Weights of a small transformer language model.
Size: 6 heads of 32, MLP 768 tanh GELU, vocabulary 1222, 6.74M parameters.
Architecture: no biases in attention or MLP, attention and MLP in parallel.
Each number is 128 + 24 x the weight over its row's rms, rounded and kept within 0 to 255. Layers, rows and columns count from 0. The size above them is the row's rms in percent of the matrix's.

# layer 7 attention key, 192x192, rms 0.0356, rows 16-31, columns 0-191
size [130 134 131 134 131 130 130 135 130 143 125 119 133 139 129 129]
[[137  92 111 137 136 146 142 136 152 150  68 141 125 111 141 121 122 111 124 144 107 142  91 109 185  78 130 141  89 106 122 122 139 153 117 164 147 144 164 154 122  94  88 107 147 141  94 132 120 157 123 108 117 130 101 162 125 128 128 167 110 105 131 157 131 155 145  93 140 118 158 143 129 101 122  84 118 118 123 182 173 121 137 126 142 158  98 133 144 102 152 108 148 151  82 140 106 108 120 143 132  69 102 114 148 167  86 120 168 133 114 126 148 115 186 130  86  99 132 136 134 118  97 145 122 117 143 144 110 124 167 112 153  90 121 106 157  94  79 141 151 172 124 125 132 142 126 161 127  80 138  94 159 143 129 114 177 154 128 137 132  99 124  66 142  79 127 158 127 120 152 120 133 148 177 125 167 110 132 120 136 158 150 125 112 143 108 133 132 133 131 125]
 [112 134 126 140 120 103  92 160  80 133  90 134 119 108 116  98 130 186 138 114 146 173 173 142  90 122  93 101 133 105 127 152 102 105 139 102 124 118 148 112 107 105 117 149 126 118 101 143 154 106 171 138 136 190 134  77 121 143 134 142 141 145 108 147  91 122 118 112  78  85  92 108 110 119 108 121 105 145 104 136 137 145 117 161 128 135 140 116 140 167 116 111 125 138 107 104 142 132 162  81 175 108  98 104 115 132 179 132 165 143 136  94 155 109 133  80 123  88 114 105 123 141 160 102 109 136 176 124 123 136 120 133 113 112 122 165 171 156 137 122  90 109 101 132 160 114 138  73 124 150 161 154 133 133 158 145 123 108 137 163 162 124 170 123 144 110 114 134 148  98 122 144 160  81 114 121  89  94 168 116 146 121 117 139 164 140 139 146 138 140 113 143]
 [100  93 147 145 107  94 123  61 145 140 149 144 128 113 154 103  98 166 135 104 141 122 129 157 132 145 117 146  98 136 122 124 141  99 120 112 109 122 156 113 130 122 145 126 132 150  89 105 128 116 112 132  91 148 137 108 141 139 102 116 121 116 108 166 102 143 155 114 115 144  93 130 155  95  81 125 133 138 136  87  84 112 120  97 103  96 124 188 153 165  95 119 100 101 131 108 108 148 121 146 181 138  82 131 104 120 128  92 153 133 123 127 148 119 102  95 121 134 106 127 124 167 100 107 183 150 109  86 109 110 137  87 104 103 136  93 150  93 160 142 148 136 100 104 125 157 107 127 149 129  91 162 128 137 115 118 143 118  92 105 123  60 119 132  80  85 116 107 146 137 111 113 122 125 127 133 113 159 126 129  99 178 175 133 111 102 133  70 135 148 105 128]
 [120  96 117 108  94  78 167 142 134 114 101 131 121  94  73 105 146 155  89 134 130 110 132 115 125 173 116 118 137 135 203  95 121  94 139 115 136 123 130 114 151 138 175 134 148 113 109 106 126 152  84 145 123 110 155  88 113 135 119 139 139 126 126 117 159 117  99 106  94 106 125 177 161 131 146 124  72 125 121 118  84 104 133 130 155 143 135 161 117  94 108 138 141 108 109 134 134 131 128 108 137 122 149 127  87 106 134  71 135 129 108 108 118 184 124 104 145  98 151 126 145 110  96 104 124 138 164 157  53 149 123 120 164  92  94 103 120 133 157 108 135 125  98 132 103 100 113 119 121 106 185 124 133 135 147 128  98  91 162  98 131 120 106 102 119 160 158  78 103 135 135 124 120 128 141 122 106 126 114 135  93 131 153  98  85  92 149 135 135 138 130 143]
 [119 136 111 146  71 112 144 145 124 147 133 164 143 163 109 139 136 134  97 138 101  71 143 117 155 136 166 107 133 127 106 123 147 104 176 143 130 136 140 143 108 125 158 156 172 149 162 161 131 152 109 131 130 131 100 139 139 150 118 154 131 135 133 144 106 174  81 136 155 121  82 182 135 113 140 119 119 143 110 142 153 105  99 138 128  94 120 117  96 106 143 145 143 126 145 160  98 144 121 115  99 154 118 147 133 127 115 140 128 124 114 147 102  87 102 151 132  92 155 126 136  86 181 151 144 118  77 129  96 130  90 139 149 114 182  88 170 143 114 148 148  80 115 150 112 185 147 102  91 165 118 163 124 119 125 143 127 129 150 138 157 151 117 146 139 126 107 153 152 133 152 110 114 115 111 162 123 106 112 103 169 180 140 119 173 132 137 157  81 134 104 155]
 [ 94 131 149 124 112  98 154 162 124 130 126  81 108 118  91 113 117 120 102 168 155 120 113  91  84 123  98 120 127 103 140 128 182 140 145 119 135 113 122 164 110 122 138 101 168 156 135 124 102 155 164 167 131 155 151  98 106 131 141 156 113 121 111 151 140 131 175 141 116 143 110 139 112  96 131 120 154 138 141 121 119 147 123 105 151 122 107 129 130 147 132 133 137 115 168 153 163 133 105 131 168  97 165 132 127 123 176 152 151 111 122 140 157  93 130 101 104 146 121 119 119  89 108 110 129 108 103 108 108  94 144 129 108 144 113  78 111  89 149 130 100 103  88 151 124  92 103 104 120 169 137  86 157 136 137 117 105 163 102 145  88 178 111 109 147 111 138 105 153 102 111 174 172 160  69 170 160 159 102 134 138 123 148 134 106 148 128 144 106  73 126 161]
 [105 136 149 122 114 138 126 107 138 140 106 117 144 144 138 158 163 128 137 101 121 141 130 202 168 166 130 120  99 124 164 112 145 121  70  82 145  61 140 112 105 131 127 162 105 140  96 106 165 125 107 155  93 151 145 122 103 121 116 165 143 118 148 143 100 156 133 118 140 128 156  97 103 109 106 126 108 115 120 129 119 142 133 115  81 142 162  87 104 112 134 130 117 126 128 143 147 145 109 109 108 115 183 129 101 121 166 160 105 172 115 106 130 140 115 157 131 160 123 143 161 128 173  94 128 110 125 105 167 136 132 118 117 159  65 106 142 150 132 129 124 105 111 125  44 138  78  99 137 112  81 121 108  93 157 158 166 144 135 125 125 117 123 122 151 152 146 171 107 134 142 136 168 121 141 119 128 133  98 129 116 115 176 109 162 125 114 132 143 153 126 133]
 [137 142 101 101 104 165 107  93  99 134 130 172 152 121 128 125  99 126 130 153 159 136 130 114 170 183 145 107 105 176 127 144 154 104  94 128 105 125 159 128 129 134 147 101 142 136 153 147 166 160 129 113 145 145  81 105 100 136 132 146 141 138 110 102 157 116 134 124  84  90 149 130 119 122 144 142 112 100 145 105 125 146 157 113 100 124 102 106 152 134 132 104 175 125 144 108 145 154 109 158 111 166 126 121 138 149 113 145 138 161 129 127 135 139 128 170  75 142  99 102 120 111  99 148 102 138 153 122 151 160 184 178  99 157 130 133 112  90 153  76 127 110 114 123  93 163 150 135 128 125  79 146 119 141  98 144  93 108 110 118 125 118 121 137 106  97 113  80 120 124 112 128 144 139 141 179 134 103  89 151 186  74  88 143  90 150 108 120 141 135 122 107]
 [116 143 145 119  97 112 117 137 136 163 112 122 106 124 168 130  84 124  66 124  93 110 120 122 173  87 135 127 179  86 112 120 156 114 130 134 136 160 124 136 144 133  96  75 106  88 111 131 144 120  95 116 126 146 126 108 133 113 109 126 139 122  95 141 143 116 127 146 118 113 148 113 128 130 116 165 112 157 138 133  99 166 138 110 103 107 155 115  78  81 140 126  85 136 129 119 179 101 102 160 132 115 124 115 114 148 124 104 186  76 156  80 157 133 118 148 130 140 124 157 138 157 111 106 119 126 125 132 125 180 116 102 140 129 158 145  79 122 131 109 136  89 130 111 129 146 125 145 136 121 128 102 137 144 106 136 160 141 175  85 152 119 140 138 144 115 147  78  92 114 114  72  87 118  75  99  87 115 121 164 154 129 151 121 148 136  95 147 118 116 126 171]
 [160 124 116 171 134 145 151 135 122 142 167 115 149 122 129 133 119 163 137 158 128 145  98 125 164 177 146 114 172 112 153 137 163 140 115 133 135 143 149 154 110 110 132 129 148 148 107 166 150 129 137 130 151 106 137 128 162 151  77 117 120 183 128 121 138 143 114 185 117 163 124 118 133 126 143 130 135 142 179 166 116 166 130 156 156 138  98 139 130 121 136 129 148 148 150 168 148 189 184 151 143 152 139 131 137 141 155  92 103 168 134 114 148 146 138 146 152  90 115 142 194 135 119 181 144 117 160 146 171 167 152 160 159 155 155 180 110 133 124 163 186 148 129 128 122 106 118 111 153 142 103 142 136 126 107 146 181  91 122 153 152 176 148 144 145 125 132 119 142 140 141 129 108 145 120 131 125 161 130 155 119 138 136 141 155 127 162  91 135 140 139 148]
 [155  89 126 133 114 144 142 107 107 143 108 139 151 149 150 108  95 164 142 103 160 134 175  99 135 119 147 125 132 119 128 162 134 121 103 150 120  88 111 119 123 137 160 104 134 105 142  94 136 116 109 168 143 109 124  82 120 144  56 166 109 149 149 135 138 160 110 102 136 127 124 114 105 129 180 124 124 131 108 108 147 128 102 160 101 147 158 114 100 157 116 116 116 100 149 136 147  82 154 132  94 119 164 117 149 114  83 145 110  54 127 167 125 185 165 149 118  96 105 104 115 136 120 132 133  87 147 140 111 112 137 137  66 130 139  93  84 184 105 139 117 127 124 130 107 103 115 134 123 133 158 147 128 119 134 144 112 117 127 159 148 133 142  97 147  83 132  80 113 114 117 132 170 119 127 134 118 183 126 127 133 156  94 157 136 153 126 133 143 185 125 108]
 [121 152 103 118 120 154  99 112 103 123 127 165 154 144  99 136 124 162 105 156 115 154 138 122 112 104 114 164 104 107 112 136 159 143 178 160 142 188 125 145 146 124 152 130 129 115 100 123 117 111 154 119 114 188  86 143 135 115 146 125 114 151 169  95 163 106 141 151 134 160 143 143  97 136  98 132 141 113 117 139 157 150 191 104 129 145 169 125 108 150 145 132  93 143 136 136 153 128 111 154 154 137 162 156 127 161 127 120 139 135  89 169 133 143 110 135 140 158 149 137 132 154  94 110 176 141 138 167 157 151 135 149 165 168 125 126 156 112 178 160 160 122 156 187 132 117 107 135 140 169 168 123 144 113 107 125  74 172 152 124 153 130 150 146 135 132 175 159 139 136  94 137 133 161 135 150 123 133 121 119 162 120 154 132 154 148 147 120 171 149 124 172]
 [122 117  94 153  93 126 120  96  64 123 143 100 137 115 147 175 101  87 170 130  94  90  89 126 156 152  99 123 153 113 106 131 115 148 121 142 132 126 102 122 101  52 122 129 121 120  82 173 136  85 175 100 118 112 130 143 130 114 132 110 128 117 121 107 184 138 114 120 134 132 149 145 151 146 136 103 115 168 121 121 105 128 101 120 151  87 129 119 127 168 105 126 112 134 133 133  86 157 142  81 135 146 157 115 113 106 128 123  94  89 165 126  98 139 125 137 116 151  97 173 158 130 138 143 149 134 123 110  92 104 110 155  89 104 138 114 159 118 138 108  68 120 130 138 122 114  98 133 129 142 141  87 138 138  89 158 129 154 123  90 107  81 122 122 141 160 138 103 124 131  76 147 123 117 133 137 155  74 113 143 133 132 116 118 117 152  95 158 166 125 132 110]
 [116 112 140 141 151 129 143 110 137 118 148 107 122  95 142 118 166 121 173 135  97 127 141 116 138 110 146 154 112 154 114 126 102 134 201 128 145 126 160 126 177 127 147 144 145 122 115  80 137 127 157 148 120 177 151 135 130 161  90  98 151 135 115 143 128 175 122 130 114 140 117 120 154 156 123 152 108 120 105 162 152 152 139 149 121 149 110 129 149 164 135 120 179 129 174 117 140  59 129 129 160 169 152 146 155 116 129 134 125  93 135  92 167 149 141 153 135 188 129 136 118 164 188 149 128 116 132  96  80 156 120  98 175 139 137 149 124 125 121  91 104 135 111 125 139 121 175 116  75 144 128  90 137 149 118 181 165 145 129 116 122 164 114 143 150 145 123 116 140 155 120 140 167 155 133 149 106 148 110 168 148 107 133 110 154 135 141 134 154 144 132 174]
 [154 163 148 149 152 192 120 133 182 110 110 139  97 138 148 137 144 138 114 132 149 125 120 131 147  64  86 126 161 163 105  72 143 117 138 118 101  96 134 149 138  96 144 142 123 141  64 142  81 138 100 145 117 157 129 125 121 139 111 151 119 107 100  91 114 111 136 138 113  82 104 100 147  84 178 106 137 112 119 116 135 118 135 113 127 108 117  79 116 112 125 136 104 127 116 110 136 121 169 135  87 133 108 102 124 103 160 101 108 151 123 100 120  99 168 139 110 175 118 146 122 125 113 169 123 161 115 159 143  85 122 166 103 143 106 120 182 133 146 151 134  93 145 150 116  95 128 132 113 115  97 132 139 144 109 167  95 122 133 100 142 156 111 123  84 161 128 101 132 164 137 118 155 122 105 141  89 136 164 141 116 126 141  96 132 113  78 127 109 140 116 100]
 [143 137 113 121 103  82 127 178 133 107  69  90 130 147 103 131 123 108 146 134 131 125 137 104 148  60 143 188 112 113 128 126 101 136 160 149 106 120 168 180 116 124 124 122  99 146 125 127 136 127 100 151 134 109 104 110 148 125  78 120 126 136 139 144 103  91 131 114 116 192  92 131 123  80 104 130 158 144 133  81 156 103 151 112 131 113  91  64 125 147 147 140  95 119 119 123 104 142 119 163 201 105 144 126 126  81 121  95  94 119 164 109 115 141  89 140 131 105 138  81 141 136 143 130 102  99 125 135 156 136 111 126 115 128 128 102 110 132 136 120 109 137 112 132 110 117 113  82 113 118 103 118 103  95 106 116 127 143 175 140 139  84  89 128 125 144 138 118 133  94 126 125 131 123 123 102 108  96 122 100 128 101 108 132 112 156 120  89 111 121  72 142]]
# layer 7 attention query, 192x192, rms 0.0355, rows 17-31, columns 0-191
size [138 135 139 141 140 143 141 137 136 138 119 145 139 141 137]
[[153 135  82 167 102 126 131  92 156 132 142 110 120 148 171 160  82 139 128  85 120 132 139 171 142 158 115  86 140 117  94 146  95 131 148 179 110 135 115 137 121  98 127 146 122 121  92 147 113 101 118 126 126 115 108 126 170 146 122  90 154 130 107 142 149 108 164  99  72 123 111 134 139 173 131 153 108 113  72 123 125 179  89 166  75 105 124  81  87 138 117 115 110 153  98 132 132 131 124 150 134 109 125 139 169 123 161  67 131 161 130 149 113 168 158 115 108 106 162  86  96 133 156 146 123 121 127 143 116 128 119 150 102  72 141 132 128 143 150 144 112 105  80 142 143 174  60 111 135 118 134 114 144 129 130 136 160 144 136 132 149  83 130 130 151 137 118 148 125 112 117 134 142 112 115 120 141 126 133 125 121 150 106 116 115 137 129 150 168 142 144 154]
 [176 136 154 123 141 148 143  88 117 136 164 122 128 142 145 106 146  88 128 120 138  93 104 164 124 125 112 158  97 164 114 142 119  96 110 132 140 142 121  89 133  62 118 141 134 130 129 120 200 127  93 108 108 125 109 145 114 178 153  72 148 103 116 148 139 127 155 133 138 105 136 119 145 141  90 102 131  93 117  92 132  67 150 124 152 100 165 157 140 129 116 105 128 131 127 166 131 135 147 125 145 138 122 177 117 100 141 144 133 113 116 131 134 105  96  71 124 120 117 101 125 168 164 126  95 165 123  93 112 123 115 159 143 115 145 175 165 168 109 116  95 146 111 118 131 114 119  88 133 145 122 136 104 134  95 170 151 123 117 112  92 106 148 109 114  91 123 128 164 116 130 108  97 166 150 140 128 112 115 144 127 133 198 140 112 149 172 131 124 114 154 151]
 [145 105  79 153 129 172 131  84 124 107 136 123 114 126 100 114 114  94  96 107 136 135 111 165 138 119 144 168  90 108  99 101 108 117 158 135 134  82 104 107 127 111 118 151 135 142 143 118 145 146 111 148 137 119 138 143 113 116 109 170 121 122 139 103 154 103 112 148 145 108 147 134 162 113 105 159 141 112 113 148 183 128  91 142 154 124 141 154 127 140 153 114 135 118 100 138  89 112 140 102 130  88 129 158  85 142 131 125 120 113 127 148 117 163 116 120 127 137 118 131  83  95  67 118 166 128 160 136 124 145 117 112 130 106 172 150 158 119 124 163 146 103 197 151 109  88 113 189 141 129 157 143 126 165 157 177 128 153 149 102 124 116 129 144 132 139 159  67 158 126  87 116 129 132 152 123 104  92 168 129  98 101 139 160 133 123 153 159 165 176 115 132]
 [141  91 136 103 126 152  77 161 151 162 114 148 109 135 118  97 127  93 102 132  47  92  95 146 139 139 119 139 151 111  75 128 131  79  90 147 111 118 141  81 120 115 124 110 127 114 105 101 109  94 124 144 135 166 120 144  97 141  87 146 114 147 213 141 129 161 105 101 106 135  99 143  77 101 162 146 134 146 141 141  97 104 109 162 124 104 132  98 126 111 121 140 140 122 126 133 144 108 125 142  91 153 120 160 126 151 108 116 109 111 139 105 143 112 138 135 119  84 143  98 125 120 132 144 138 121 106  91 129 108 132 109 122 145 131 125 136 123 130 145 104 141 174 144  99 163 140 156 117 146 183 136 109  98 128 134 145 100  86 162 108 113 114 129 128  94 138 111 120 110 106 151 147 136  89 152 126 136 102 161 116 158 156 171 157 160 125 184 154 123 143 138]
 [156 142 107  94 139 113 134 163 174 145 115 113 124 162 169 128 141 125 121 125 110 151 106 149 114 162 147 136 138 125 130 116 181 113 150 128 134 142 156 141 123 120 154 149 163  96 177 153 172 122 110 111 157 117 136 127 120 119 141 119 136 114 145 156 136 140 138 151 100 118  92  97 100 107 125 145 128  96 108 124 141 139  84 133 133 109  53 131 146 141 170  77 147 135  93  97 165 116  96 135 194 145 100 119 146 112 160 117 150 121 116 163 114 108  97 159 161 154 145  88  76 102 147 131 155 127 154 160 153 145  63 162  91 161 140  85 187 116 138 138 157 114 144 121 109 122 121 147 134 121 123 129 104 129 123 121 101 127 136 109 113 132 141 155 153 116 107 115 147 159  98 117 145 143  82 173 117 146 119 130 151 121 154 169 119 150 132 155 129 117 112 121]
 [136 157 177 105 102 138 107 121 135 147 161 140 128 147  98 117 126  87  81 146 119  95 156 124 127 154 125 105 154 125 170 135 136 141 130 116 169 116 174 115 139 120 146 123 168 144 132 145 110 156 168 151 146  97 137 115 102 157 130  85 149 128 142 115 131 138 138 164 112 146 139 145 132 121 137 137 108  98 149 141 121 118 132 160 133 147 103 133 175  92 126 156 144 118 124 133 145 152 101 108 121  61 138 126 115 148 149  98  81 159 114 146  88  85 126 158  98 149 133 105 147  96 136 108 135 124 209 113 113 113 150  99 129  81 105 153 152 133 164 138 100 102 111 136 135 147 103 129 172 145 111 143 204 129 152 101 137 208 118 109 106  98 137 138 121 146 120 147 144 131 125 143 156 160 162 131 163 147 150 148 106 135 126  95 140 136 148 141 132 112 135 122]
 [154 129 123 140 115 122 150 121 122 132 103 160  96 124 103 125 152 134 146 130 128 116 104 108 144 134  92 141 133 151  96 114 156 128 123 108 101  62 158 110 122 167 140 126 141 155 144 138 168 147 135 141 135 137  86 112 179 199 134 135 100 132  95 176 102 148 125 128 148 153 130 112 150 105 153 126  90 117 137 168 138 123 134 135 129 192 104 107 136 135 137 162 124  97 128 129 116 144 136 127 103 168 145 194 123 151 126 131 117 117 129 120 106 172 110  68 116 130 145 100 130 117  96 163 141 158  88 153 134 135 128 140  97 102 129 128 159 121 138  97 129 126  90 125 106 109 185  93 138  84 120 116 141 135 169 157  97 124 112 107 179 107 118 112 144 139  58 142 135 104  89 142 135 142 149 125 129  92 113 109 144 117 107 126 109 108 122  80  96 137 132 157]
 [147 125 127 101  97 164 155 125 106 166 138 127 170 146 108 113 101 160 133 136 123 123 142 136 115 110  98 136 153  91 127 117 170 105 120  96 109  84 116 155 134 125 130 126 130 120 139 134 167 137 113 122 142  98 109  78 143 163 127 138 114 123  82 127 183 112 141 164 104 122 150 148 161 146 105 198 117 122 131 115 157 166 130 122  93 114 146 147  73 149 129 140 115 126 139 171 126 143 151 132 138 129 141 168 118 186 100 154 128 116 154  99 149  74 112 122 106 120  92 157 154 151 124 147 107 147 138 139 132 109 118 113 132 115 135 142 115  94 100 136 163  86 178 158 118 130 137 125 141 109 128 116 161 100 163 100 155 167 134 127 141 185 145 113 114  84 180 131 129 120 151 165 106 152 104 114 132 161  90  94 154 110 130 115 130 105 111 142  80 116 140 140]
 [150 144 116  79 107 111 131 126 108 107 111  81  71 117 149 112 133  98 102 141 139 138 132 109 138 165 114 128  92 116 105  95 108  87 104  69 122 101  90 143  93 106 108 130 129 135  73 120 136  93 117 133 104  99 114  91 114 135 113  83 122  99 103 113 107 143 108 122 126 128 117 110  98 132 128  86 109  97 109 122 118 128 148 122 170 112 106 113 104 112 126 132 141 163 108 129 118 106 142 146 126 145 120 124 117 120 174 153  98 118 134  56 115 164 143  71  99 114 110 115  81 121  80 112 111 102 157 104 112 106 125 139 143 120  56 105  86 116 104 140 157 150 149 104 136 116 124 165 170 106 145 132 128 116 127 145  94  99 125  98  85 123 111 106 138 114 129 117 123 160  89 137 113 152 141 128 141 138 119 108 151  86 121  92 127 111 151  99 126  96 127 108]
 [122 136 115 113 105 155 153 130 131 116 142 108 103  75 126 139 118 136 119 120 176 132 123 115 104 104 109 100 152 132 146  92 146 103 142 121 125 151  89 112 105 144 160 119 159 139 147 111  97 104 115 115 130 152  99 138 122 148 100 133 108 122 126 100 151 122 184 108 140 196 143 146 151 153 154 115 126  99 123 107 123 136 139  88 116 128 164  94  88 118 168 113 128 144 146  98  96 105  74 147 114 153 133 150  91 118 125  76  70 133  80 166 144 154  99 124 143 106 143 109 109 110 158 114 115 146  88  86 173 141 109 113 134 134 118 152 106 182 123 120 152  84 104  86 113 148 152 145 164 112 146 130  91 141 130 108 123 153 123 102 106 113 134 136 142 126  97 190 118 119 120 167 160 138 109 167 141 134 118 124 105 119 126 123 107 154 134 102 137 185 130 134]
 [133 109  93 141 113  84 106 114 112 161 115 192 172 101 117 140 112 101 128 110 116 125 130 116  76 151 133 149 115 109 160 146 150 112 140 118 119 148 139 114 147 132 108 105  90 124 134 156 128 124 109 119  78 123 110 118 120 135 104 158 120 137 113 109 116  94 101 133 118  82 129 103  92 118  82  95  86 118  87 107 122 130 124 113 118 140 115 148  95 158 138 120 124 138 124 101 151  87 170 114 124 113 117 124 138 132 162 148  83 141 121 140 108 137  79 119 130 130 159 104 171 129  95 135 112 100  95 133 163 122  92 116 163 139 126 125 134 107 106 150 122 122 180 147 162 132 129  73 107 121  95 135 150 109 136  90  96 132  66 100 133 107 143 129 125  72  92 174 139 134 130 115  83 122 126 121 129 116 116 117 176 119 122 175 144 144 116  94 174  88 108 119]
 [118 135  88 126 130 129 151 147 135 130 146 105 128 155 167 118 145 139 103 174 160 174 109 118 119 115 117 128 149 172 156 149 106 146 103 158 161 148 166 121 126 147 160 134 105 101 112 128 130  91 152 107 145 115 160  79 134 199 125 125  73 102 178 104 108 131  76 138 122 113 149 122  98 151 147 126 138 134 138 173 114 146 140 154 107 172 118 130 114 106 114  96 145 114 140 150 129 109 150 162 168 115 160 137 146 130 151 153 140 123 150 138 156 130 108 115  95 188 139 137 108  94  89 138 136 111  94 112 109 108 104 146 132 158 127 161  96 136 104 135  91  85 148 133 121 111 141 153 117 153 119 128 131 165 123 112 122 111 132 137 152 156  80 105 123 154 120 176 146 106 138  97 137 107 126 122 156  89 158 196 133 134 133 118 104 161 140 120 145 109 151 150]
 [113 115 150 100 126 134  97  98 151 149 114 143 152 112 121 111 161 154 125  89 129 127 139 120 144 122 158 143 122 141 125 135 133 148 165 120 124 160  92 144 131 126 139 128 141 126 112 110 124 139 137 139 159 133 131 113 132 134  53  83 120 148  97 163 152  71 144 131 130 143  99 103 116 146  82 176 141 105 107 149 101 112  93 158 131 121 107 120 126 107 135 140 125 115 119 135 118 124  99 105 150 130 130 131 116 111  76 136 139 102  58 164 122 125 151 171 103 125  84 120  78  97 158 147 131 149 110 115  78 115 104 141  98 137 146 162 114 135 123 126  97 106 138 159 113 111 122 121  95 111  85 101 148 117 104 105 163 143 118 102 118 128  58 100 109  93 106 154 139 158 158  72 142 128 140 112 119 105 104 109 122  67 130  84 146 124 139 131  83 167 127 121]
 [141 130 141 138 155 110 120 119 126 136 178 155 124  91 135 111 154 173 122 131 143 115 119 101 108 136  96 139 129 155 110  84 175 119 137 140 150  72 107 136 142 131 144 104 132 152 120 147  81 129 114 142 118 110 128 165 112 116 121 153 107 150 141  94 138 133 113 111  94 112  97 107 141 130 144 154 115 100 110 152 124 135 123  94 121 141 142 113 100 141 147 113  95  84  68 151 162 107 135 146 104 100 142 111 180 101 126 114 141 151 135 123 107  98 150 120 125 157 119 159  97 131 112 157 115 104 141 130 109  59 165 145 117  82 121 149 160  99 146 125 134 148  85 201 143 103 124 109 114 151 111 151 101 132  89 103 107 131 139 142 115 137 149  90 161 121 186 175 104 163 141 145 134 129 163 152  91 117  85  94 125 156 130 155 122 109 122 113 120  98 147 107]
 [137 133  92 119 114 133 104  98 120 125 123 125 146 141 119 142 163 146 121 115 113 134 125 180 130 111 157 144 110 141 146 159 138 132 109 157 141 142 135 147 138 132 142 120 109  93 124 143 114 129 133 124  95 110 107 106 106 103 122  92 115 163 136 170 118 142 151 174  88 146 142 146 130  93 180 146 151 111 120 107 126 119 159 151 125 105 118 135 120 143 117 160  87 150  95 148 153 124 140 151 215 109 160 151 129 110 147 144 112 144  82 140 132 178 109 158  76 105 161 101 134 165 173 136 121 115 131  94 134 100 139  98 182 108 126  95 118  96 146 145 157 189 162 144 104 131 105 156 148 130 102 148 106  78 122 136  95 130 125 114 158 173 128 126 137 146 110 153  96 113 170 165  93 142 123 168 105 144  89 135 110 122 106 150 128 142 135 153 132 143 103 156]]
# layer 7 attention value, 192x192, rms 0.0354, rows 0-2, columns 0-191
size [138 133 140]
[[ 86 186  91 121 128 134 153 142  73 127 119 118 138 108 155 162 130 129 117 144 140 112 109 140 113 143 149  99 125 123 106  92  96 128 129 144 116 140 147 151  97 155 141 143 105 123 119  97 189  93  91 133 130  69 109 125 119 146 128 156 110 131 108 154 178 128 167 150 132 119 110 138 123  85 142 104 132 135 151 138 151  75 135 113 136 193 103 125 147  73  91 106 121 135 118  84 125  99 158 146 142 137 133  95 124 121 133 122 127  87  95 124 124 128 115 109 116 134 104 152 105 133 160 150 116 130 156  99 145 129 108  71 158 136 161 116 155 138 134  87 156 138 104 124 135 167 116 130  91 120 142 110 116  99 157 130  98 141 147 122 160 162 181 158 138 142 137 107 124 120 126 142 171 114 149 109 123 171 172 128 111 103 172 128 152 162 118 132 129 165 123 101]
 [158 130 106 139  92  92 105 101 112 150 147 140 135 121 165 158 126 118 118 102 104 119 135 175 126 142 113 129 110 163 109  92  78 134 124 118 189 128  86 130 121 137 121 125 165  83 144  80 114 136  97 126 153 144 147 140  79 161 113 134  83 159 107 135 129 121 148 129  87 102 138 131 139 154 162 145 149 135 137 119 109 146 152 146 135 101 127 134 107  88 142 150 141 167  88 116 121 118 109 107 137 102 117 107  95 120 106 119 119 134 145 127 128 141 152 102  87 122 153 121 125 161 190 129 115 100 122 107 117 101 176 125 149 137 122  86 142 138 139 135 125 153 156 150 133 145  79 111 156 136 122 101 106 107 102  91 133 112 129 144 133 127  92  87 162 115 141 113 172 150 108 149  99 116  85 141 125 122 147  94 207 141  97 109 105 138 139  92 120  74 118 119]
 [153 123 113 179 109 123 130 115 145 123 119 139  82 100 138 110  85  92 144 151 131 105 159 148 103  94 113 155 119 116 147 109 116 147 102 100 135 153 136 120 127 161 119 145 116 193 120  93 119 118 174 120  89 112  91  43 156 142 138 122 116 126 158  98 158 125  73 134 129 124 124 145 154  89 177 154 157 160 120  99 138 124 139 141 124 123 125 145 118  78 141 104 116 153 177 151 114 144 117 115 148 141  94 155 129 178 127 185 136 154 142 142 116  94 134 134 141 114 142 140 129 157  93 146 141 140 134  96  89 170 139 114 110 112  99 121 148 155 165 159 140 110 115 109 108 133 155 116 139 131 146  79 136 114 132 119 119 104 158 118 113 136 102 143 122  76 127 128 139 134 108  88 134 171 126 100 154 138 110 120 126 106 117 104 122 159  72 132 141 132 136 108]]
# layer 7 attention output (transposed), 192x192, rms 0.0441, rows 0-1, columns 0-191
size [149 143]
[[139 102 120 139 107 152  75 156 121  89 137 137 141  97 145 121 145 122 134 155 157 146 132  98 110 129 111 158  76 174 158 123 137 137 120 125 138  81 155 126 120 121  81 125 169 116 137 104 142 144 112 116 111 122 139 128 147 111 129 136 140 123 136 112 108 139 136 159 129 109 119  67 109 137 163 151 146 169 123 129 117 184 142  93  90  69 153 149 143 141 144 138 125 120 163 177  96  88 115  75 112 147 137 150 150 135 153 148 100 135 135 167 116 107 137 135 130 108 143  82 144 122  85 115 137 134 113 109 129 127 147 197  74 144 103 131 165 176 114 129 172 127 152 130 146 146 125 103 125 108 129 120 139 105 146 137 147 129 140 101 148 108 111 134 101 157 143  90 165 111 154 121 143 146  97 160 129 117 119 169 140 155 153  97 111 150 174  83 106 129 123 131]
 [ 81 145 148 124 160 154  93 115 136 140  87 110 139 160 148 154 101 161 134 145 167 123  96 122  74 107 129 149  91 135 116 135 164 122 148 147  93 135 109  92 135 171 159 131 159 164 131 131 140  82 148 129  88 150 139 136  99 101 128 119 179 118 109 117 147 142 110 131  91 145 123 102 118 125 100 113 113 124 113 129 130  88 144 133  81 111  93 101 144 109 131 148 100 132 108 160 154 160 138  86 100  84 110 151 148 118 145 138 116 150 109 106  93 122 127 119 114 130 162 136 124 111 110 150  84 161 165 170 122 176 132 143 139 127 137 133 115 116 138  91 153 165 131 115  77 134 142 129 131 157 135 141 153  92 118 116 138 141 157 103 131 114 155 154 154 121 107 131  95 108 184 148 152  77 154 114 134 168 134 145  76  88 137 112 144 133 118 164 108 146 132  99]]